Each number is 500 + 40 x the weight over its row's rms, rounded and kept within 0 to 999. Layers, rows and columns count from 0. Numbers have three digits each. The size before them is the row's rms in percent of the matrix's.

# layer 7 attention output, 128x128, rms 0.112, rows 0-127, columns 0-63
092:462525548413482516531505563484490488523502573530509591520460458431512546535468512562483488498465459486474490559458536511460545500441479510549510530451501454507504520538468454532548491553510491
109:456472518480484485466492550483447478549555484472480497516505463493409497519553457496479556457530477586470511547476509528527466501515551467492459493541518471515485450493457507451555454511475485
116:512516473521512468496541494433534505480500505546513461487515478448470480466495475449464491490475495475449484499480492532516548487497526525506431417503532516534546517508440496485506498533514498
100:442456505468526472493518531507508498494562453481474486562509581532462479462456462552515494415509473458564452505433537528543551506425477529460508551482550502479541529478510546420475540558547431
108:493532529516469592516447547428529513467475535509464454453518433420515484410484475461496493517491511454546534591515559471453490479536537542596493513460416479532446519502476470526468432506518568
116:527487521483461429587492492427532510459523521488534444475490471492513473548556511516498491531460542494420594543487528472487548533500472516511499474501516501520504475483526488537498553506466522
092:456502486476520486514536484505536474476456470596517473514523479492534525486468485578470541496507455472448460489507482547486538490486492524532475491436492571498548516630468466517468476429507528
094:527463516539531552442440471422550500491532515524509531424493485498486465539528465466505541545463523569456519517501517531563485537521494490469527473499458488540517586503511515486486453512505560
112:551466536442546469482457527449456513527472553438502407485453509504416471472483448470460502498485522496488570484434411519505538523519512460525447532525505550505512435554508485456532491572534525
090:479526468521484531524501506488591517516454529501531483566506536491509503424559489478429511509488628499362413501505452467469449489456478478519538473550501487492525566539530537502436523501472517
104:525464475540504514466414513464510572497517511478523521406483510517492499531475507468495543547503527484492491493501480466580479553502554494551528478554495546501501492507487439569495417413555472
111:551531477539485523458435497510528527504550531469512511553489514588564525469434506460522466537487467514511532466527429477447449468547496424534530507476451449535443453558547432534466553447539484
092:466503490490472608522511488480482528387454489565507444415509459472503513468502459439457535421510480503539562502528440419502520469545508491498414489530544550515516496499548490562471500529452496
077:502471504490524517465441496559525490498493494541466496457568494552493477510476446466466615468488556490515532561463514500583504585607514536517486511494489518521507599494517472521446554477528497
088:489531450558529485520500525443535534486482511539517542475512516512528486453421508542468462525487486487491502456475519531422482409426445459481519530480439568488502545548499477530451494402501528
086:481520483491464474484516437528495529471461548519469486480533476493488473473493510507486463584517462484531468490565492514483465529484477476492481495433503506595475570537535452569492530493492515
088:541584447535593533493521504480505545508490487477493486504461489456479561538470471493535546488396515473518516488484447534594542517507550469510504499507469470396491550479546470466437465516494459
100:581467455525521497487505511415490501488468472489529481460512540520443513468458509442515526486457452453490548451515454448547484590495540565514509463564532511529539512461477503498482508563515535
090:439510503486469491490517447460537484547551503528521522541543496461484519551493536534463533496435541431484480605456509527501475460528489486490486492493489486481509480551491508525495487449516493
101:490486483508481479530504524480485525484499521465450465504504476510499517556516517544466478535503503513519486470474487539492491489477485444502466505491540484572456450500512496511470467514491549
096:563595502530477490499505492502496476539479521470529503515546490464498500444533556497405522487481576536420464491480458461477482530529427442427479453517442485518457536468536524490426493435448482
086:534486489497604604467459534523489516530525483505509451490478482549459525578548528537506445487473504515494560512501555524495491460536506431460532516509458524493493438497540457525481429466455513
104:474474560460407514543477454498512508491444495516503543474530445499537523549536496512454528529503523490514539543582483496525505491558525489499481504455524524522537474468467524500578531546454566
104:526464524477507467501536529495443442450508462462532460474560589440459446436473488452547457465517527504537525511469508582535457532468498530469469480516564490514555519444476534442514471497477488
088:492487523532557492467475474479558563490510475510543448598509533505435579507565523442498484449492485492510535441449452533573509470525496494505468455554522514505521537466514430453521479462493479
095:499460484487554455495465407515563584503515545471494560537508530524483476565469554536529512527474503435603505412524525567510540488523505495579547539462505505486462505502532441509518486466519524
096:557548532503469492533531536588473507505477475482453543552464444490548521527500559527510530602490463520508513483515469450453476531489475510550509505474458472435465439562553469533503522426499495
100:468545500478419439516561516523572540476484519530499537475481524522509516469496472459482497441486511452507463491518436434472532523498480502538518533568555452463458476530531473590533469477479443
125:579503432566535475493496521498457541511522574573510447502430516503516510450517493524506473502463514518524538517463508554549513511446566543465470393548456496560559530484458494500449472527502516
107:545495512471460435426557463499461478477462473521499523477558509532472492495450537477473529515488453469439491474521553532497464541490462447549449437429486523549512516547442475437494509490537499
109:523504456509565502429512482561486522521504503534494545563469473563462509494500545475502475571477510497534447504480549549466474468455522468545542439480421469503516503518522459503485533448523491
099:575464482494486512458471500511504548511505554501458479407554526547587430487524510488457413496511529530529592555506485475522477495526455510560481507550483507519524488496494457540535510506503509
103:539579471422495532485551468480471455567481524485489470493483450490518490523531511524473521507541537516491510542436528437534518524500561496496458521512462482512468525520474484562533476533554483
093:494489449496481486460459527490501505531558502515517480472589493483489449504483471478496525506562576500417469570434543488499488438531439453474537525541461564546449491518427538523476424445458585
103:550393551488521556556447493487522499512509487432534522560494540498478501484506480524555543553473551506494571488487551495547528468535527484493529487571501534443438448469509526469528510485471522
105:511543554465525502518458433463583524540487484498579502521527524546503492522475523538472507476535539551449542472511522519446500529529471520498509524529466604485505490583530476529443470421513489
091:457470475465556503464492481523448489549519512487477510543509479460456491481430567530569515550528506447545414445438531521496472450491484518467537486443519496448447538572488541459556524467520518
105:455508450490505469481497511511542500491494510524480581534468490465453549515461506531513585442491489466490449514421526482498519515454500568501513516445515465478497538541458565480487499534533539
087:497456544489497436476497531497497502508431486504592485495537523429500590482526567477528466462522449500467523555508504483482512500526418558512425462536506490541533498460396531517536484545478539
091:528535520529472505521537575506471547501507524548531512440475528479510512495431471532516511484521472436531458464524473432485544488504453421475549531479539489471451486456509482472549475509497468
095:419514572478473519467535517490474416488431463536475551489492397400441498515525503530468532519488475532520440517517531586487469522513498499543502495453525439508450524497497513439516480574536487
101:418547470470448434519516518473514471493433514552506502450538479449485525584556498466497519449532494475447504546504479474477484528571456448530478567530516473462450486556447492541545521436469489
093:458489448485527535514481534511538454537521426534555516522535517473483542437471474421492507384480538499549494525513567437513542444531498621530552516481443476460514519413492508411447508528450500
111:557490491463556556444562432464589528521438425469489507566511564496453542484457553535540512555482507470487471407482538484477549485507511463532524488496536472472493496566562444513509488541533516
093:506538505528550512519494467505554487481448551586502479428442484500503489545523483509458482495450511469523534431536485543518510567499508460461521512411492544573529480499538407461514424528463525
101:479517561439515496531518462448521476496497510503582519486503509486478549457468434528496571419433487492515585462511515550571550520511482486446516535507506547459538457501524508443511518518453490
102:469478528471480530415459506518510510551514534563491531490526486469487477553533480474469546537463500558469496545467428557514465581496463489456521505507502469564535495550512441541475475486526459
096:471510465512505492526515495548440509494511504560439567490526458450431497537528506533511503513440496496537448510447532530510464438474480484525421529484491432476462487484456504462547465481468504
110:510468462490467483477513494516481467568540472494447459515543481491550450567565556457572419499478510532470513562518557492492465521533518492457474474489482441503519576513480522527514560523506500
099:532488517502528505436535386437497549460478492428474510498480494561496491565484530534507517544465480431522487491526452481518518551537564456552537437574530513552451479515518522524467486457559449
085:460464480401480537485457513551527547465525535525435516452478452506508463579522500513533499472426512459502470508529578490476497509490507471525511557404518472581481484519498507513542471540502532
158:482559488574460533426498477449556489482505463592453531401525479480472485453485409464436539462460546554520495508543488504480518567486473474520512508509468507510512558446523466502436444539495480
092:484450579490486502475479542478531509470523501537600568449496526461535521578460532452507494460516433488502551569514438519468447525510452506528555503530499525479538497558496502535530443489511522
109:514453444551565532493492525554489493508568416545418480552535547464471431546472481476540421525387565512502468531442511488475499457454496549488526498421491457501491515540456530490419453574495515
090:490525480537552466454523476459541547506410491569521451488423457474464575518511535549545503527533453582571444468571528517532518481500520498463520487544446493481507564451511517548535479516465505
103:558521527441467451490526512550435508529528482504531528485535572481457484492503476487476506458505489523452506449463427500522570542451468424469494511520495534471476438479496505450531431535525436
093:530508510538487526482532489609490545445532476462432510514438472530548432553540529517501545612509463510477479485530498433517497497494473444417574539471500435482456560476499498539471584479496525
101:525521496534537507522434500525566534483554536493487496497457501506554505569495518496492437508501538476532558471460437481468496461510473515470545558485451493523477462508525461537480474426479562
087:531499488427528536542492518474491555493509467497491493469525509548462551543401516488529486458465538476536510514560508454507504518486489463519584582473518519474491538483456503513463481502544521
093:444530488548519573517565548460447502536483519539458486527426413462476509486510466561545489546492492528479395514517521497469448425484543496525532489564546462426479496535443534523513513512528485
093:447517476501495555540554487488583489541505509524500529557499497492539541529502500547457485513497561491481493573518496506472468429439575445532574484510509445499508489477508439497430525415482534
102:487454550507495504503455506499522450470467535502592514490460561474530468427446496460474464526546551455421469488514396494423523510442425512477600478509499553517551547515542536532433520499512496
126:457460600444452599512439546442526470524480539542578520517498507464531511431516466522491473453593520536491508515487485507453500457542471517533515511492521516514545488515474482477547562568523519
102:493455469515484513508471488559500484433475467449602482478473585561550536407468530450471393435524515426537545460531462468485496471495507547470519471544519562526552390497567478544525482508447477
119:533540570549508508487468491432521532452438529497508436501459531508487515432533470523464511524478451498466535488508467503487515528460470481530471448512526486504486483455534465466475533564495502
123:490490587480468478510458536480435529548465539462544528477543506484563446484493530456519371562509471484550520529567455537432514502504546487518528512525445496571489444502512551550554470489555449
082:513443543488464554510504498530461484494497531527460500430564473478544468488481482518551495534501522515521481450544512520495460544504499441535474513399512433458421469431481450478483521456533488
095:519477528522472472512591440467480537475476458470514450530590601543500493471442512495487520522494451464430498492529559489478471543488537495458519479465498591535505515532455494495462436470502504
094:575495499507463553428538541497498515458470491490441458507464497498464506411486531476532493559484499484489474488520497492484468566503467486521518479472522513539457552528553479542425467530531544
096:496423496415517456464549440534440443550440483498523589526516532540424554523461535467554541500469405440568505466465476555571507549458481524502492482495476462488521453471512503463542524504505446
100:502492440462503540490460529553500495493574519546495538461498494496521445563477467480503480572535479444498492515425451539525488518483472485488592559475507473574478572482508492469459514465551538
090:478489573467473560578494541537404555511470559463494478520533459435583486500565497513520489555527470479553519557531470458460538480501537473557431464505506478486449437515500498522515533476515455
095:516533494553500517553518495464406536458526511493472528543488517488601417556534473529532460534534394510514457449589458472468569442554525497490488510506531481525520467479488547570509564501527458
105:466496536559536524529527471444531508482522479521558431499477496477546457552528575551533465568495494456440529506552510470478494510521464452425540503520575491523474517493481519488466561447521433
086:489475462541530445444500461476482529473509492479507535562483496501384486535513541473513486530484430503467448432452525524487510503450555537514486417553561460531459413535517559429521466534496450
090:507498508580529486484449466511547499481506457426529546534478494486493540462502520498389515495465514515536507429468489483575569498459513508482538449546470538495534542447539510410518493572503512
090:557550443433501481502593530482456448546489466526486415501533563477450445450489504522460607501515512484400457481487468435487478551559501580407476522523527496484533498547449570492471489475510547
098:477497488509594499511516507520557484504500458535494480563563465477468514512479517496489542523524495494512486502501559427501509473479543532512537508445478458448434538472449504460447525468511525
117:521547410600550493534525472475532479481473494565532496462418500525530482498506508511529436412501536538535514411556505539468464517523462490483505509506482523521552541489516531540431470478437484
113:549560485470452511440502491504422506507546458512481569432582514470463419502515527448548548565480526505520490495493499450498481572540508504525470513553508479540489535497522537493491516562548481
109:490530449499532495548544505460485506500491484448540428577479478487550494471487507463434427525559470483491473508504413374465475428461576594491519481549473461507514481519491522512481552455494507
091:463468534471435447460482462507582459490569499486558494502425504550518423498481530487489520504516519497447521539525527529381536513494496536477537519469537496508557440588584520527493532519476470
080:521543483537506491526535472620497512526509469515422514510463483531539463517594491558516478508520510502466453470533571444447498497426514482466468510461500501501526515505514425516496550485510435
092:473547488474466495494533472529527551526472527477461566476503463584504513504518547482540507490583497468530538487500562526421428495519471489567491562465475506518440502496455458491531485425528579
089:524505487418535506537518533492487471527534461456519518536473476478486496478504485505497565525447517506477561566397518495525519475498509510487543552574399470478453519473500539467455478510513527
097:579517449526533506455510388456497495510517510540472481526530533545471523518514481530515528485474489471425482410455526531557557522584564480477487423524567535551488576485481453479480510502556465
095:505515494529514498472493392508547519521515518535450514503529477514518455528456505532520522520454527367539476479507500496501522539573529530491481477453513455541465565487531505503437560433558522
114:536484505521536560508502502491502494525491463549493519511523501517498462458479462471461502462477521499509519492542515449479518520570445574555526509508511506529515518504456525511452603534512472
102:542483455547569544504463522545484512516512497508436409483429447552490512545483455526516517518455500437479503535507555454484536480550555485501505492480529492489465515487419470479442538456547491
093:547519459449571450496524533490517462546482411490539436493492507439462516555550566603566535466442434456558534485409589527568570536535470565504455509579527500440483546446552489485502481566498507
092:500539588467529552515433530554501450535517493525583523521500475430542508498503545466448490522554504491488583611479443465454461487444498523483540491558470498491523445538510488525464528462514451
087:442526489533488451427509487441565490451490444537557432511512500457462532467557479459466592447507501454528506508454415488550456556566519524525442425467532545507511591561511445454516497521521499
102:593504539520486451504568423542451533523502570486459529462519496503506446481544476510498501527505538521451544459513463567503491557519450436516468416569543503532445474490492484518475490472498450
095:555589482530532451498487556542492551463545533499579500530498538571536453467597542520490525499504487482515561557550534429487539522492484493516500484547380507527477526479512506503470496441442455
084:552516436541533483425517497486525501529568406538532443541524505475499540544448485426514468427475545484462472516493522466483530436593476572453519490495497505462582501481487524504423493493441555
109:503492462486551566521487496451512485527464460552475474434431474530485505558496450478541448435465536566517521482525565427470501494506539523513522548567492480446537554473449545458538497544494492
098:434507523447489508502549468438583519523470515592464539432483533467468417500499465523509462511478499503580463526540545580440517492484472529526495601467492458484530544470574477519553504542500539
103:563493522535536505522492460540492463516507505511528499548556573440539450506461501470519436607493499526511484434507454535457448527484498552526492392526572503494514442579490508495478470495504490
115:488477484544480456508497535526544455553488485489478476546504510526514540469522544500564422459574511574504524502525518524464428504539476560436509516500545471506549516483415560485494568488472548
098:519439519530540474530538505527480487437518470494547467520604488526520551437469452456517493421488503514506517514554522500559526477516494520590488454452491535466470472418519423458478539431478480
101:491472586485535522522543525516441457518497549502516518519499516483513488502505544579508526602577457511524507513526588504470509546421496512456534484471525501472462521506461547457514510503513463
094:453568488411525547460567517518444443517544452433557524481477495521415525522549494500453482471527493553434513518476487440454527498516520501467504548540533531526550479486578422539553486605451406
112:448540453568522490446519529509579528514516532505456532519449463471468538508506551544456529532520463522485450480485487524453442523468498492418555508485577444557458548510514473506452483485508519
083:556503480545546590416415569503502498443481475511525492453520496463464441470500555440513437503467554492463486478475500502535457494437463489517552445459536520494539484511549536492466470581475490
094:512475507526532443546509485511472531497509484455510491521455543500501553558445525480514458507495489500575501421524439466486510514393496495445505517423470486492553439470545456519520435463442502
128:474476530524427484457478451421546476453522503504475486428535507488499464443462455442507518432512533502499511449561497511521503548592466515461503525417522540601493561478522513464494503526503536
102:534526535515499482536514532476541534462446512483552454522433513540507503454499469503461531512483489520434523468524450416518501556518538496511528486528429520482502539535539450509479520509530563
107:537483556546475527492527463512491494557506455446476529479488495544513477528547561528530482517458511474522547481599614500461470529552539462461483474443525457476482490473425532434562505484541465
106:510532496492471489443505509472472532513542477453487526478506456493483486495535545511544543523490487531458548563457530509492484446521411441511495523520415501466441547517517533494491478441506494
096:566512513530522507560521478505500548485474518503505478553548550411532496511534541470555446549562515494468524499533418457527538539512529528569503380543585496487463507491427505515504488540469509
101:462474520483488512527477472526555533491504546512473523508494484491573472450522496553503494469536481468554486456495491478484497425582466528536457553491503507505444503574497484491577508459525566
109:391440426529550450465536497488518484511555507456415523538459479552442550486461465572579563457486433512588484523476579559509495458497483540469492581473499467471484506468536572476451512531467535
096:480483515480510519524526585456477510511518515507470508498460489520439509534460453491573557502409489518499514477518561557518429535518563499619480521460531430404448444556442448425529456482559507
090:489431595526464502534433500523546510474464547491548515454505526478545479423497522509471525496500540450552545549524509535554493492480505498527552503508471489475506506452502482488506517464491526
115:501593419563548457484443521547515515536568502533458440597443518553501463495475491517500488547523525526550421480455496517505472432448514534492535510495468490474573524542531487527430491438500482
095:476509481452442397535475495513509508540511552489458495437489413520511494561557507573504608521486479513557503481495569497497552537528501488537420578489459472479432521490516454509574514492493554
094:521471512485493554489489496487482481497538594515549547477521532516529445489506508525503546493479526498496502502516551572537527522554471467509535525520525505552488491453543524508474514479479457
088:528558514534487587491452461512483504487493523510522438465451415544531481516523499505528519516543556533469511494545551502473489507569539489531457473473463568512513571565489421521485465438514485
103:511495476465482485563491466578469483410467543465484577487487495503555522493541500479465471515479536465536489487541443478469494489501503537525444500548479485577482462460536488628501517502415520
114:448483556456447472558563474473524486516539532484504573485497487489538434515532490512479574494466498540510580536513576468490512551502504593502530548447501530460530501525491483512518559510500502
096:483526514500497494465528507434532486467514470460479494437502470491467521613496545572529521446477492459578486510554517531531451581587486481504518532485573503486449499500485517438525408457534525
108:517455596432448473480553500442488517558436531434465536508492531475514492494495469560549587555463440474481495517507435569510510536491514509511474488483563476409554440502550493507594554555567533
086:543464494505481447533496448578567561515495540549464573551471547562467521479490548546451505564525507541550520444449530491484532502363511490528481528520462430465467541520492453555518485468499564
090:511563502529499561515588476503561511496521461514522586524490502510476468503571539533451555560534447525449513577504518511477437585466526468429527503538422415503441588441575495459455465395523519
090:551573499533488482480469495522527535531591446514514467498497515452526511567450525485556482429412582447482516480483444436514506500547523494462497454491514502447464491557498504468457481420510465
101:496453529490464468569487535536485474498481415461469420490576481479490532497506481545495554509557507533480499468495542462571528491577536554430517597499497545475450536459459497495530490461508553
095:408566507561421454519484503480515528492498465431520512574529494418471529415559512508522497532537552516531493472538458533538517494570503471518476442592528527503450493564540567529527478449465525
097:531523466525540532501491489481503501477539467540504479510570474449515505456449498450487460515480553475435472555490451497523485433499453463491491482496479546504543566502492536524450523446513478